config = dict(
    n_layer=8,
    n_head=11,
    parallel_block=False,
    init_std_down=0.0,
    lr_head=0.0052,
    warmup_steps=124,
    decay_shape='linear',
    steps=5131,
    dataset='wikipedia_en',
)
Each number is 50 + 10 x the weight over its row's rms, rounded and kept within 0 to 99. Layers, rows and columns count from 0. The size before them is the row's rms in percent of the matrix's.

# layer 3 MLP down, 704x2816, rms 0.0553, rows 647-701, columns 2176-2303
100:45 39 50 51 41 42 56 62 52 63 54 64 34 42 53 51 62 55 64 60 29 53 48 61 56 50 38 49 51 56 65 37 43 72 57 52 59 42 62 55 43 63 45 32 55 72 45 36 49 54 44 58 64 53 37 64 56 56 54 44 52 44 38 53 57 46 61 58 40 48 49 53 54 53 83 45 34 47 47 35 43 54 72 49 64 43 44 46 66 52 58 65 32 56 48 37 67 41 48 37 39 49 44 60 67 55 57 53 57 52 61 65 70 52 78 43 41 55 34 43 38 64 54 42 46 32 47 43
099:42 59 46 53 40 40 59 43 56 46 56 47 46 47 54 56 42 47 50 48 59 50 55 47 62 50 66 42 71 50 60 40 23 67 50 46 36 50 57 31 47 32 35 48 29 32 45 30 53 51 41 44 59 42 49 55 44 49 48 48 42 55 37 35 52 52 58 50 68 40 43 54 44 59 60 56 46 48 41 41 39 56 44 32 54 58 47 50 55 42 40 27 39 48 46 60 41 56 58 58 43 67 47 55 27 48 59 47 37 65 31 66 65 26 59 45 74 51 42 45 39 42 58 56 51 35 57 53
100:53 70 50 47 47 55 51 51 37 48 52 59 37 40 50 42 31 47 69 43 54 46 49 47 36 39 56 42 52 52 43 37 40 58 40 56 45 53 64 62 54 60 51 55 61 39 53 37 56 45 48 47 44 43 51 54 52 51 54 51 46 69 44 58 80 50 55 44 58 49 60 39 45 43 48 29 54 53 48 37 30 58 56 60 53 67 55 53 67 52 38 59 40 53 46 42 32 56 49 52 54 54 56 48 30 39 61 38 47 64 64 51 43 65 46 56 44 48 64 38 52 42 59 54 67 48 50 35
101:36 52 37 54 54 61 52 52 60 51 38 48 55 64 37 62 55 47 45 68 47 54 39 55 68 44 44 55 40 55 53 37 53 48 69 57 62 63 59 41 46 53 44 56 46 63 48 63 47 47 31 46 39 40 53 47 32 46 49 33 20 66 50 46 54 46 55 54 26 49 41 57 59 49 47 57 62 42 53 54 43 57 56 35 56 46 71 52 90 39 45 63 29 53 49 62 41 45 42 52 60 56 34 41 48 60 27 56 46 43 59 38 64 53 35 52 42 48 47 43 60 24 51 49 49 46 56 59
101:57 58 37 40 71 37 39 78 52 43 50 52 61 45 49 52 52 45 59 44 52 43 48 56 36 47 53 45 41 38 49 49 47 29 43 50 49 40 76 47 40 57 70 58 42 46 48 52 38 43 67 64 44 43 52 55 52 52 47 42 70 60 64 56 46 43 62 31 53 64 38 61 50 59 42 32 40 46 55 46 63 46 47 49 56 54 40 49 37 46 48 58 40 62 47 30 50 49 48 44 66 43 56 55 56 43 33 37 62 37 46 38 50 71 55 26 41 40 62 47 41 51 49 65 42 56 54 47
101:63 58 46 48 43 56 58 28 47 49 52 43 35 50 65 67 46 35 46 32 39 36 59 45 54 53 50 64 39 41 50 54 49 53 43 44 51 29 44 43 55 59 58 52 50 65 42 47 72 46 34 68 52 61 61 37 42 42 63 40 56 64 40 55 58 74 47 59 58 55 49 57 49 47 80 36 62 65 84 47 30 56 46 51 40 51 49 45 52 39 54 39 46 38 40 45 36 50 49 45 60 59 27 64 23 33 43 46 35 52 45 22 51 59 62 54 52 42 45 42 64 49 64 57 47 46 48 44
101:57 54 51 72 57 51 47 50 47 45 40 44 49 60 62 50 53 64 50 41 49 31 28 59 51 64 44 49 42 56 24 62 54 31 66 41 54 43 39 42 38 41 33 51 46 46 41 39 49 46 57 45 65 61 32 51 50 68 44 47 51 45 42 55 54 51 48 53 62 64 67 48 48 48 49 29 35 44 41 47 62 50 62 48 57 54 45 52 63 41 50 55 43 70 48 52 70 35 53 45 54 49 62 34 44 58 41 44 60 46 47 50 36 64 42 43 67 48 42 67 37 54 55 51 40 59 56 44
097:50 65 40 56 65 37 51 55 40 50 50 53 73 55 39 45 52 51 37 47 63 50 53 38 63 33 47 55 43 75 43 56 40 44 60 47 62 40 69 30 53 42 43 68 43 53 35 50 44 38 50 62 61 53 46 38 49 52 60 44 39 59 50 54 55 42 43 53 26 50 41 52 54 39 73 30 57 38 46 51 60 44 55 52 44 43 49 52 62 45 51 59 53 53 59 44 53 66 64 59 45 35 49 46 63 31 49 48 48 42 68 76 58 65 40 53 65 35 44 34 59 44 47 35 53 66 45 49
097:52 39 51 51 48 37 59 58 49 45 43 61 36 58 58 49 37 48 67 60 46 38 57 51 67 43 48 57 66 49 46 45 53 54 49 42 58 59 49 45 41 45 52 54 44 18 52 56 60 45 43 54 43 53 71 47 53 51 38 51 62 63 66 42 36 49 35 43 63 57 45 42 55 58 72 52 56 38 61 60 40 54 50 61 63 57 34 48 45 44 54 55 48 73 50 54 24 42 45 49 44 29 37 51 70 49 55 61 71 46 48 60 48 41 54 57 49 72 65 60 45 57 67 73 44 52 39 33
099:43 32 43 36 50 71 60 42 44 38 59 38 39 48 44 60 63 53 41 33 52 43 50 58 51 29 42 43 40 51 50 43 48 63 39 45 58 49 52 55 53 38 48 52 57 37 34 36 65 64 69 38 60 68 50 47 50 50 40 60 47 29 63 54 53 45 45 51 57 54 51 43 41 71 50 47 38 54 46 56 51 73 43 68 41 56 48 43 45 61 41 68 38 43 38 64 36 42 54 64 41 52 66 59 57 41 40 56 61 29 54 40 48 44 49 50 58 57 54 44 67 42 50 46 75 56 56 61
103:59 59 44 48 57 59 44 49 37 52 60 52 48 41 49 27 51 65 65 58 42 36 46 41 54 72 63 67 77 45 61 48 60 61 34 60 63 36 51 41 52 40 44 43 62 45 41 51 44 44 48 46 57 53 41 48 47 57 41 49 58 49 57 55 55 55 39 61 51 57 54 53 52 44 40 40 57 55 39 51 40 51 53 45 40 46 56 47 59 48 51 38 51 44 53 42 60 50 44 52 31 47 49 51 45 43 22 38 61 49 52 47 41 48 55 51 66 64 61 36 58 63 40 49 64 25 21 46
101:26 36 45 51 53 47 43 20 32 41 37 42 46 46 52 50 67 51 49 42 51 47 39 44 66 52 47 61 48 38 59 54 51 30 24 52 50 49 53 58 34 42 49 45 52 45 51 53 57 54 62 47 51 72 55 55 37 50 38 52 52 66 35 37 43 29 48 57 69 47 58 49 44 41 64 55 59 64 69 69 69 51 34 45 42 54 45 53 66 55 54 45 47 45 59 36 38 49 46 43 33 37 39 37 67 56 27 59 57 38 39 37 59 46 53 46 43 55 49 47 51 46 51 59 62 51 64 44
102:41 39 67 65 38 43 46 49 52 47 46 66 41 62 60 57 43 43 59 52 37 51 33 32 52 58 42 40 40 48 37 42 60 49 46 51 48 34 61 42 75 42 53 70 68 53 38 63 40 48 61 61 46 50 55 42 54 49 55 56 53 49 48 61 39 53 61 59 59 43 46 41 56 44 40 40 57 49 67 66 55 43 80 29 45 54 58 37 41 62 52 47 50 47 62 41 43 51 27 48 50 55 45 42 24 47 59 53 45 68 52 58 44 49 51 44 62 49 46 45 55 52 32 50 77 47 42 56
099:56 56 44 53 56 42 46 58 56 63 47 44 56 34 59 41 51 83 38 45 67 61 38 42 50 37 52 43 29 20 58 57 43 61 54 54 54 45 56 42 65 47 37 48 62 66 54 67 48 50 49 69 52 48 78 54 56 58 51 48 54 40 64 59 38 34 47 59 52 33 50 35 50 77 51 53 35 52 54 39 45 41 39 51 65 42 40 59 48 50 43 47 39 34 50 40 41 48 43 51 61 37 53 64 38 56 64 57 51 64 61 53 46 59 51 63 47 47 37 47 49 46 65 38 40 54 43 64
099:56 55 55 74 64 55 33 28 50 51 53 34 51 61 47 50 57 59 62 64 48 70 47 28 58 53 53 27 48 54 53 63 59 48 61 42 46 52 51 41 54 53 62 45 61 44 35 55 50 55 36 46 41 64 45 47 52 44 57 54 54 59 46 57 57 57 40 46 49 34 47 67 41 42 57 30 44 40 36 43 50 49 38 48 60 42 53 51 47 45 53 51 56 39 39 50 56 40 63 63 51 32 42 42 54 61 41 56 42 52 42 46 66 42 58 38 47 49 52 42 58 51 46 37 47 50 40 26
100:67 44 45 43 57 57 36 63 39 48 62 61 41 40 36 68 61 50 56 66 34 61 44 45 68 51 57 51 57 57 58 55 47 63 54 53 37 49 39 48 52 48 52 58 44 70 50 63 47 47 45 38 52 31 50 54 61 42 60 54 54 46 32 65 34 49 39 73 51 47 37 46 51 55 76 59 68 65 52 57 46 45 47 45 39 47 67 56 70 62 50 45 56 44 63 32 60 40 50 44 37 39 43 41 54 50 51 40 73 54 57 42 49 66 27 49 51 50 61 44 62 40 49 62 57 51 52 50
098:37 39 58 37 43 48 51 34 61 42 47 67 34 58 46 41 48 45 51 40 63 45 51 45 38 46 56 59 51 28 37 25 60 47 69 50 59 47 47 58 52 46 58 63 51 71 32 53 47 64 47 54 55 56 56 42 47 33 48 60 56 61 46 70 35 36 61 37 53 55 66 66 41 61 38 59 56 72 44 50 44 58 51 50 53 52 80 44 52 47 45 59 49 48 39 28 45 35 44 56 58 58 50 68 54 56 51 56 25 46 54 47 38 35 56 40 42 46 35 53 35 39 33 41 37 56 39 55
101:56 63 45 52 48 56 58 54 60 43 55 64 47 46 52 56 30 42 59 54 41 39 55 66 49 63 54 35 52 29 43 53 43 80 56 49 53 27 39 34 59 52 72 49 44 49 54 51 55 39 57 64 40 45 69 56 42 53 37 36 57 55 42 48 26 70 51 63 35 51 44 58 48 45 48 55 39 53 38 44 53 44 45 51 62 67 47 66 38 45 59 48 54 34 76 62 55 61 54 38 46 61 46 70 63 50 60 58 51 34 34 35 45 49 46 49 41 57 62 31 47 39 51 54 66 62 54 46
096:49 35 46 42 59 60 46 43 49 57 50 74 54 47 49 71 46 48 36 48 53 43 48 57 45 37 48 31 47 59 50 56 44 46 37 49 53 41 37 39 39 43 53 23 41 48 64 54 49 55 57 63 42 46 33 53 59 57 42 50 53 48 42 38 49 44 72 40 46 51 54 43 62 28 39 51 34 47 63 51 67 51 43 54 49 36 65 52 45 78 51 51 59 47 47 40 34 46 42 51 54 53 63 32 55 52 46 61 54 60 50 57 46 55 37 59 54 44 40 34 58 41 30 29 44 39 78 62
098:38 25 47 41 34 55 54 50 31 53 32 71 52 53 59 63 47 65 52 51 48 44 53 40 38 56 52 41 56 51 54 56 44 72 41 43 39 44 37 66 45 54 52 49 37 38 48 50 54 42 30 37 63 58 35 40 46 58 41 28 48 64 58 78 48 48 48 47 46 41 44 39 53 46 48 55 37 54 38 47 47 60 42 68 46 52 53 62 56 54 54 58 39 55 59 56 60 63 47 46 60 56 39 40 64 63 37 45 35 72 63 46 44 41 47 41 61 70 42 63 52 48 48 43 73 56 62 48
100:59 38 56 36 34 46 43 48 49 64 57 36 42 63 61 51 55 61 60 58 56 61 52 53 50 54 39 39 56 43 46 57 67 36 58 34 38 28 50 54 44 52 62 42 57 65 63 51 49 53 49 40 52 28 50 33 46 34 34 37 57 44 45 60 47 51 46 49 69 55 54 53 45 55 54 44 33 44 62 51 32 61 50 57 50 51 55 40 47 56 42 49 48 52 35 44 52 56 51 70 57 39 31 47 58 58 62 63 43 45 49 47 64 61 61 39 53 51 49 53 35 53 47 57 56 52 47 53
104:52 39 31 37 62 23 57 56 47 60 47 18 33 37 45 43 59 65 51 41 44 55 49 66 48 54 55 47 50 62 43 34 55 71 55 42 41 69 61 52 45 43 74 41 47 42 30 38 25 60 52 51 52 65 48 40 44 26 47 57 60 57 49 61 50 49 53 47 64 55 46 60 50 51 32 61 42 37 47 55 53 43 36 56 50 38 35 46 68 47 55 52 42 61 42 47 60 45 53 53 23 54 53 34 34 37 52 51 44 48 42 66 39 53 43 49 55 42 47 57 55 37 55 51 48 54 63 41
100:56 39 55 57 38 55 42 46 38 43 51 64 67 42 50 54 35 49 47 28 49 59 58 32 18 36 58 41 56 39 59 44 45 71 58 55 61 36 48 39 42 42 57 37 67 42 40 53 51 62 53 43 42 36 55 44 59 53 64 49 54 34 36 42 42 55 54 17 33 60 47 48 47 51 45 47 48 50 58 54 83 55 51 81 58 52 50 39 57 48 52 40 57 54 43 66 64 56 59 45 73 40 61 38 65 44 47 55 40 46 52 62 39 66 34 48 43 56 56 62 45 45 61 51 58 59 45 54
106:49 44 43 57 60 55 29 58 50 47 48 64 57 49 58 36 47 61 46 39 38 35 64 52 50 35 35 49 46 48 45 48 55 59 54 71 55 41 55 36 51 41 62 53 53 45 36 41 66 61 42 51 46 55 44 35 48 54 47 49 54 46 47 43 36 50 48 46 39 51 48 47 46 51 69 56 54 58 47 38 60 63 52 38 54 46 51 57 46 42 31 38 66 51 54 52 36 54 66 60 45 52 62 74 47 45 54 56 67 36 29 70 64 22 50 35 55 57 49 41 28 44 48 46 46 31 51 52
096:38 40 56 47 51 59 60 51 60 57 59 42 43 40 49 36 29 49 46 33 46 56 51 48 45 65 54 56 44 47 70 50 46 34 34 56 46 28 45 47 59 45 50 48 49 59 53 38 46 56 62 61 51 54 56 48 47 31 36 56 54 60 57 57 47 56 49 41 27 67 47 59 50 54 67 28 56 50 39 39 55 40 66 48 48 43 69 62 38 38 44 44 47 60 57 78 55 42 54 49 68 56 51 34 70 55 53 60 42 38 49 31 39 44 40 52 53 48 49 46 52 52 52 74 39 61 60 45
098:50 64 44 55 46 60 48 51 47 32 40 44 44 34 55 40 31 31 58 40 48 38 49 35 51 44 46 48 62 31 49 52 63 57 29 47 45 54 38 50 60 46 49 48 54 56 70 42 52 45 45 39 57 36 53 47 49 55 67 28 41 53 56 47 43 44 49 55 60 51 48 62 53 39 39 46 50 35 37 42 62 62 69 71 38 47 54 47 37 45 52 48 53 51 48 59 42 56 53 55 64 54 62 47 31 52 48 39 44 53 40 46 58 41 48 36 73 55 71 59 46 50 52 63 64 65 75 29
100:55 64 49 38 64 27 39 54 47 52 58 50 34 30 53 48 51 58 50 68 62 55 56 47 49 41 45 42 57 54 58 47 39 50 27 46 50 51 56 47 27 48 21 30 46 49 48 57 67 39 52 61 63 51 52 50 60 43 50 41 48 57 59 53 38 42 46 56 51 60 53 56 52 42 58 58 59 53 36 55 40 54 73 62 37 39 68 68 58 73 33 68 48 38 39 57 64 63 42 51 46 27 46 48 52 46 37 35 51 54 50 60 70 49 54 72 53 62 43 57 25 47 43 40 42 37 53 42
098:58 49 42 43 48 41 36 51 56 54 62 58 44 57 48 51 53 35 45 47 44 56 35 39 38 53 69 34 41 45 56 52 51 41 39 52 51 41 44 54 66 57 44 46 61 50 37 57 59 59 55 49 61 61 33 62 50 34 47 37 60 37 46 70 54 26 61 51 44 62 37 53 52 70 50 45 45 50 57 35 32 48 27 50 46 62 47 46 37 59 46 55 67 64 43 61 53 55 50 54 49 58 49 53 49 30 47 56 54 45 41 36 59 84 43 40 46 46 46 42 31 53 49 43 60 56 63 64
100:59 69 41 53 42 53 49 56 40 61 47 56 43 55 53 55 67 58 42 55 52 66 44 63 40 42 55 69 49 45 56 52 53 28 52 55 45 64 55 56 66 64 53 48 53 46 71 65 61 40 30 66 30 59 61 42 55 54 45 42 37 57 34 57 54 59 65 50 30 42 43 52 67 43 45 64 51 35 44 49 54 50 48 34 40 48 60 49 53 45 57 58 47 48 47 43 54 59 55 54 58 44 53 70 51 70 66 57 27 29 53 49 68 60 50 48 39 52 45 67 37 50 62 41 34 43 45 40
106:35 43 45 57 59 74 43 53 65 64 49 49 64 58 52 45 45 45 66 48 41 40 54 44 34 55 62 65 61 60 43 59 47 51 53 58 39 43 41 51 57 54 53 40 63 52 35 51 47 55 58 68 48 52 47 56 36 50 36 49 50 23 53 46 53 44 49 63 36 54 49 58 54 55 63 33 32 38 26 56 76 41 57 48 67 41 58 37 63 41 58 33 56 42 71 41 39 41 44 53 60 44 69 58 46 58 60 41 54 66 46 46 51 57 41 69 35 50 49 60 46 49 41 59 34 45 38 50
103:43 64 31 45 46 41 61 73 62 54 52 49 37 49 57 54 51 42 56 43 54 54 48 51 49 60 50 38 51 46 60 59 52 51 65 46 38 48 44 55 36 54 65 32 37 43 52 37 39 45 38 57 49 37 68 57 47 65 57 60 59 64 62 34 51 59 56 42 48 61 35 52 45 25 40 25 47 44 60 42 49 46 57 66 49 49 50 52 78 51 44 42 56 42 78 56 46 68 41 47 65 43 62 49 44 35 50 43 51 66 33 47 49 44 66 39 39 55 46 30 31 57 53 57 64 49 55 77
103:65 45 45 61 46 56 49 45 61 33 49 30 58 63 53 47 45 61 50 49 59 51 60 40 48 43 62 38 47 39 42 59 41 40 48 45 64 53 42 26 40 42 58 55 46 60 43 64 56 56 36 47 50 79 48 61 53 31 51 39 70 52 46 50 55 45 59 31 28 36 50 56 60 38 47 38 52 35 48 48 59 53 45 49 34 42 30 41 69 41 65 67 37 54 45 31 37 47 59 43 47 65 39 47 48 46 59 66 72 50 63 46 11 46 29 48 55 53 40 44 55 59 51 44 63 25 34 51
098:52 47 59 66 46 57 54 42 32 45 41 58 46 78 52 60 59 61 53 54 45 41 51 53 47 38 58 47 49 41 50 53 48 45 43 51 54 55 35 58 58 59 50 41 29 24 61 62 47 51 54 60 65 55 47 47 51 61 63 59 30 52 40 45 55 43 49 63 40 52 55 52 48 47 35 31 42 49 45 48 24 62 50 58 57 59 48 45 62 50 51 50 47 45 53 71 57 39 52 43 55 29 49 33 59 48 46 39 45 46 56 45 49 74 62 57 59 60 54 51 35 61 56 53 39 41 54 30
100:35 54 45 55 49 59 31 49 54 40 59 58 62 40 58 49 44 41 42 58 45 52 33 49 50 48 51 63 49 52 53 52 58 48 30 61 49 44 58 56 55 66 46 50 20 50 38 55 46 51 65 61 37 46 45 50 44 56 52 43 56 53 63 68 53 42 62 77 36 40 53 60 54 50 38 40 35 48 46 41 70 37 55 49 40 49 33 43 19 49 56 62 43 43 62 58 37 44 60 56 61 61 47 60 42 44 50 49 47 38 48 46 63 53 56 58 37 58 43 65 33 46 58 50 64 47 36 59
101:52 44 58 42 43 44 60 58 57 58 58 47 43 43 39 47 43 55 64 57 47 58 52 48 68 60 53 60 50 54 50 51 47 44 67 46 51 44 61 37 47 36 45 57 57 39 45 43 40 45 52 43 52 59 53 62 34 46 57 62 46 35 42 51 42 39 50 43 38 58 39 40 39 70 53 61 58 41 45 63 30 41 50 64 46 47 60 46 74 58 54 62 58 39 39 41 52 56 49 57 58 68 55 48 61 55 59 47 57 55 57 55 44 58 68 48 32 52 40 52 52 45 47 44 53 52 54 87
095:47 72 55 61 18 48 61 48 54 53 54 49 53 45 52 54 46 35 51 54 42 50 56 50 58 52 56 58 36 36 38 51 62 59 40 53 51 53 55 42 44 44 51 74 40 69 64 55 26 25 48 48 50 47 54 59 43 37 53 57 40 42 71 52 44 44 47 53 54 42 50 46 52 45 62 42 50 45 29 36 33 45 60 30 45 53 61 56 39 50 50 41 54 52 48 54 50 44 53 45 45 13 48 45 62 36 52 70 54 39 36 61 65 48 36 39 40 53 56 43 33 57 56 52 34 48 41 67
102:46 57 43 44 49 48 69 60 48 56 55 42 57 43 54 51 52 45 53 43 46 51 64 52 63 48 51 44 51 49 42 48 55 48 58 43 38 56 41 62 68 57 56 49 50 33 49 46 31 57 67 63 50 34 58 47 54 50 38 66 51 33 52 37 70 56 34 63 41 58 46 30 47 47 42 51 30 36 61 34 69 49 49 37 53 42 36 46 63 52 57 56 40 72 49 54 58 64 45 63 31 32 47 39 71 52 38 53 62 40 43 49 51 39 57 42 55 59 50 63 42 46 61 59 48 60 50 46
097:55 33 24 45 54 47 65 21 53 36 55 41 45 33 50 41 47 55 69 49 77 41 55 46 50 62 49 46 64 60 43 58 61 37 53 70 60 46 49 42 67 53 56 61 35 43 37 53 57 50 33 36 52 44 60 57 55 60 30 51 51 62 47 55 51 39 39 64 49 25 47 54 48 53 63 50 61 47 54 51 54 44 61 52 64 58 58 57 64 37 55 68 55 47 45 65 67 54 44 56 51 60 57 42 33 48 62 30 42 43 51 40 51 45 59 45 42 54 53 54 50 64 47 53 57 45 51 41
097:47 42 43 43 60 29 58 42 62 55 56 55 41 67 46 49 31 42 51 57 48 57 47 71 46 41 59 33 49 50 45 63 56 30 47 61 41 58 37 52 54 54 47 47 60 23 66 37 56 57 38 40 47 38 55 59 53 69 43 61 47 22 49 46 45 38 53 28 51 41 49 48 45 50 70 55 62 52 66 49 46 49 51 36 60 57 50 50 23 49 48 31 57 59 45 59 27 59 54 51 60 59 52 33 52 49 49 54 52 38 51 51 46 52 24 43 56 59 67 56 47 48 59 50 56 51 59 47
103:37 43 47 37 50 40 58 53 34 56 44 44 43 51 57 61 46 42 46 61 52 47 45 49 68 36 52 29 51 42 50 37 43 51 70 53 53 66 56 50 45 45 49 44 60 33 59 52 45 49 53 33 49 48 43 46 56 56 50 58 50 57 60 59 87 72 55 42 64 49 46 55 49 42 40 43 58 62 66 45 52 54 48 48 51 63 45 54 43 50 47 50 56 31 50 44 31 41 46 54 26 28 37 57 40 59 38 46 39 32 61 49 69 68 51 56 51 57 39 54 62 46 57 50 59 60 69 68
093:55 45 64 54 56 44 63 45 62 46 43 39 64 65 57 57 64 37 48 33 38 52 54 52 39 49 44 52 66 29 60 49 58 58 34 52 55 65 52 58 41 43 48 55 57 47 46 40 57 44 52 28 35 50 62 53 72 57 47 46 40 50 47 46 29 53 45 49 57 56 56 68 50 57 63 40 36 45 41 61 50 49 40 45 42 47 36 52 59 44 53 41 54 27 39 38 52 56 56 28 68 62 25 49 47 59 54 35 30 56 53 43 42 32 42 39 44 54 50 45 58 49 52 51 55 36 25 62
099:57 66 79 47 50 56 55 51 55 52 44 52 61 43 42 54 57 63 54 44 36 56 39 41 33 46 50 52 50 50 42 53 58 61 56 51 53 49 45 34 46 38 53 35 59 61 53 57 59 52 77 52 41 69 51 58 58 41 49 50 62 69 56 53 32 70 48 56 48 62 40 41 49 48 60 41 46 62 37 78 44 68 35 50 50 48 62 53 34 44 55 56 66 47 41 58 44 60 59 46 48 42 55 52 33 57 52 55 42 42 61 48 48 37 61 47 45 52 58 40 62 65 50 47 57 48 63 61
100:58 44 48 52 51 64 51 57 48 31 55 55 62 65 55 58 36 44 39 33 67 51 58 52 57 44 50 45 52 51 45 39 33 50 49 58 53 48 41 52 47 48 44 51 43 42 56 69 55 44 47 66 42 56 54 59 57 53 50 49 40 51 50 40 45 38 48 61 57 51 46 51 56 66 46 54 57 39 46 51 63 51 56 77 58 43 52 58 43 44 76 53 52 40 61 52 56 38 46 35 60 70 52 44 48 41 57 52 41 46 44 47 47 60 49 52 38 47 55 57 55 64 63 53 43 51 35 49
099:69 29 64 62 46 57 49 43 51 52 50 46 55 47 45 37 74 33 36 45 49 45 49 37 28 41 48 47 56 30 57 39 46 61 45 34 61 31 53 46 48 50 61 64 61 61 62 51 56 47 55 47 55 44 51 55 56 34 63 54 60 43 47 48 50 46 65 46 44 70 39 58 53 48 48 55 47 44 56 53 51 54 57 60 52 46 51 56 62 40 51 30 66 47 29 66 53 37 71 49 52 54 36 65 64 53 53 61 53 70 47 69 50 45 55 48 50 52 56 54 31 62 50 62 46 54 44 54
100:42 53 45 38 63 56 55 48 41 53 60 62 40 75 40 52 44 40 47 64 50 60 42 47 67 63 46 52 54 66 45 51 54 30 72 50 48 60 43 45 51 56 23 45 67 56 68 60 47 62 51 36 61 49 50 47 51 41 52 36 42 60 42 50 31 32 47 44 45 71 56 54 53 40 66 43 36 59 55 58 55 44 35 32 59 41 52 52 46 56 41 64 45 42 40 58 46 43 57 54 23 64 68 69 58 52 38 48 49 67 44 59 53 43 54 46 39 55 46 64 50 50 32 54 69 42 59 87
100:38 41 42 41 72 58 51 48 57 73 56 61 53 47 53 45 73 61 71 21 45 60 45 55 50 45 48 49 41 47 61 40 51 23 45 50 49 55 45 41 56 60 48 55 53 69 66 58 57 52 46 48 72 52 43 49 61 54 53 43 62 48 48 63 50 60 44 41 49 46 52 51 58 55 50 29 51 37 54 60 49 53 53 57 48 54 41 54 48 64 49 65 71 62 48 36 53 61 53 44 46 39 45 37 51 59 47 35 51 48 77 50 39 60 44 46 43 49 49 63 54 56 50 55 70 61 51 47
101:39 43 55 56 41 42 52 57 45 58 46 51 57 54 51 60 42 50 58 54 72 47 51 55 61 49 43 38 55 54 43 46 39 43 57 42 51 41 57 43 42 51 30 65 60 76 64 43 38 54 53 65 54 56 50 50 49 55 51 75 52 48 44 49 51 52 56 40 37 31 48 52 52 46 61 51 49 54 60 72 42 57 49 71 43 41 42 42 56 52 55 39 43 47 73 54 50 44 42 61 65 65 38 47 66 46 33 45 49 48 36 37 49 55 55 51 42 49 59 51 59 37 42 56 37 53 47 44
094:54 46 30 58 41 50 38 61 45 42 58 52 34 52 57 48 55 35 40 40 50 58 52 59 40 44 57 56 42 69 49 48 49 32 49 56 54 30 51 42 41 55 44 34 58 48 58 48 37 41 56 54 40 61 62 59 51 38 52 55 54 63 32 62 63 53 45 52 57 30 37 48 48 47 44 60 57 38 52 45 53 66 56 50 52 51 39 56 44 43 69 45 39 59 49 36 34 46 52 41 41 22 42 60 52 41 34 68 50 76 47 35 45 67 66 60 60 50 25 48 34 50 54 62 46 52 60 54
101:50 56 55 49 54 49 72 63 49 49 50 41 62 47 44 67 60 63 51 58 60 61 50 54 54 50 46 36 52 46 51 43 66 25 53 61 51 64 55 42 62 52 54 54 56 58 58 52 54 61 43 54 73 53 80 45 59 46 28 40 45 59 60 61 55 47 49 44 53 45 50 56 49 55 48 45 58 45 36 47 43 35 59 58 71 44 31 58 32 46 46 51 54 46 39 43 58 53 48 65 33 46 48 53 46 46 51 46 16 45 55 43 33 60 51 47 59 45 69 47 51 47 63 59 68 55 44 47
096:37 33 49 49 66 59 30 36 54 43 44 49 49 50 52 51 54 54 32 44 55 35 48 37 35 61 56 50 52 28 68 51 69 51 50 44 42 68 57 70 45 44 54 51 51 56 74 53 67 49 62 57 39 57 65 34 59 43 31 46 53 47 43 50 42 64 38 61 49 32 73 55 57 49 39 60 43 71 55 40 30 62 42 59 32 68 63 49 67 53 47 42 46 24 45 23 57 60 40 56 65 47 49 67 58 71 58 36 45 56 43 52 44 41 45 78 51 36 41 59 59 48 48 65 89 50 37 75
100:47 33 51 47 50 38 33 39 65 55 35 72 48 60 46 52 50 56 44 38 57 32 49 53 56 29 46 25 79 55 53 50 55 65 45 46 41 58 32 47 56 41 41 44 57 63 55 40 52 47 51 55 45 57 68 51 57 69 38 46 55 53 37 46 57 67 49 39 49 38 71 58 51 52 60 71 63 51 32 60 64 48 45 44 39 59 48 53 43 52 50 63 48 62 38 42 55 53 61 57 42 49 18 31 41 35 39 43 63 59 54 54 44 51 38 32 46 51 64 27 47 50 54 58 64 48 33 46
092:63 49 44 49 52 54 46 50 35 19 43 65 53 74 53 53 47 53 42 48 48 54 58 67 55 51 47 68 53 41 57 35 66 54 64 53 52 52 46 45 41 38 49 66 47 28 59 49 56 33 42 52 40 53 44 35 42 60 51 56 51 60 54 49 57 35 41 56 61 60 42 51 51 62 49 59 42 48 51 42 42 31 47 51 38 43 60 51 48 60 42 38 48 60 58 27 51 41 45 52 60 44 59 28 74 58 56 56 61 43 27 54 57 24 54 54 49 56 50 79 44 60 67 54 53 65 43 41
103:36 54 53 48 28 43 73 35 55 46 51 36 72 46 46 44 53 52 67 50 57 49 47 57 56 51 63 44 62 56 43 56 49 53 36 52 33 40 36 54 49 49 49 60 58 45 52 47 45 57 57 30 68 43 57 45 28 71 48 38 65 60 63 35 46 35 54 52 56 68 47 52 58 41 68 50 52 55 42 76 71 47 53 49 76 51 28 50 43 46 49 68 51 36 48 43 56 46 50 54 43 56 49 60 48 52 52 50 52 32 55 49 60 36 47 28 50 49 59 55 59 69 45 47 43 42 45 53
099:42 47 36 55 68 35 70 59 55 65 56 47 50 56 56 34 53 67 23 68 58 55 40 31 39 48 45 46 50 60 43 55 63 58 41 51 66 66 31 52 55 46 47 46 50 59 43 43 43 72 50 72 48 53 60 51 59 59 47 43 59 52 53 47 48 51 55 49 46 43 44 57 40 51 40 55 49 50 58 52 38 46 45 67 65 38 50 56 57 49 44 41 51 34 46 36 39 50 33 39 42 57 42 42 50 73 63 49 54 56 29 62 57 70 37 45 53 46 38 55 62 58 65 60 43 42 46 74
101:43 50 58 48 62 55 25 42 56 50 65 45 35 42 52 44 54 42 59 51 53 48 50 50 37 40 51 63 67 36 61 49 40 70 72 45 33 34 41 49 61 47 68 45 45 58 33 63 54 38 64 59 48 62 30 62 49 47 52 34 45 63 57 49 49 52 44 46 36 49 41 50 61 54 80 60 40 64 53 54 57 61 31 55 52 56 50 51 67 65 47 24 42 46 39 51 51 40 58 59 32 32 51 21 58 54 51 31 56 64 53 37 58 54 47 52 64 42 46 29 46 60 57 49 20 52 39 47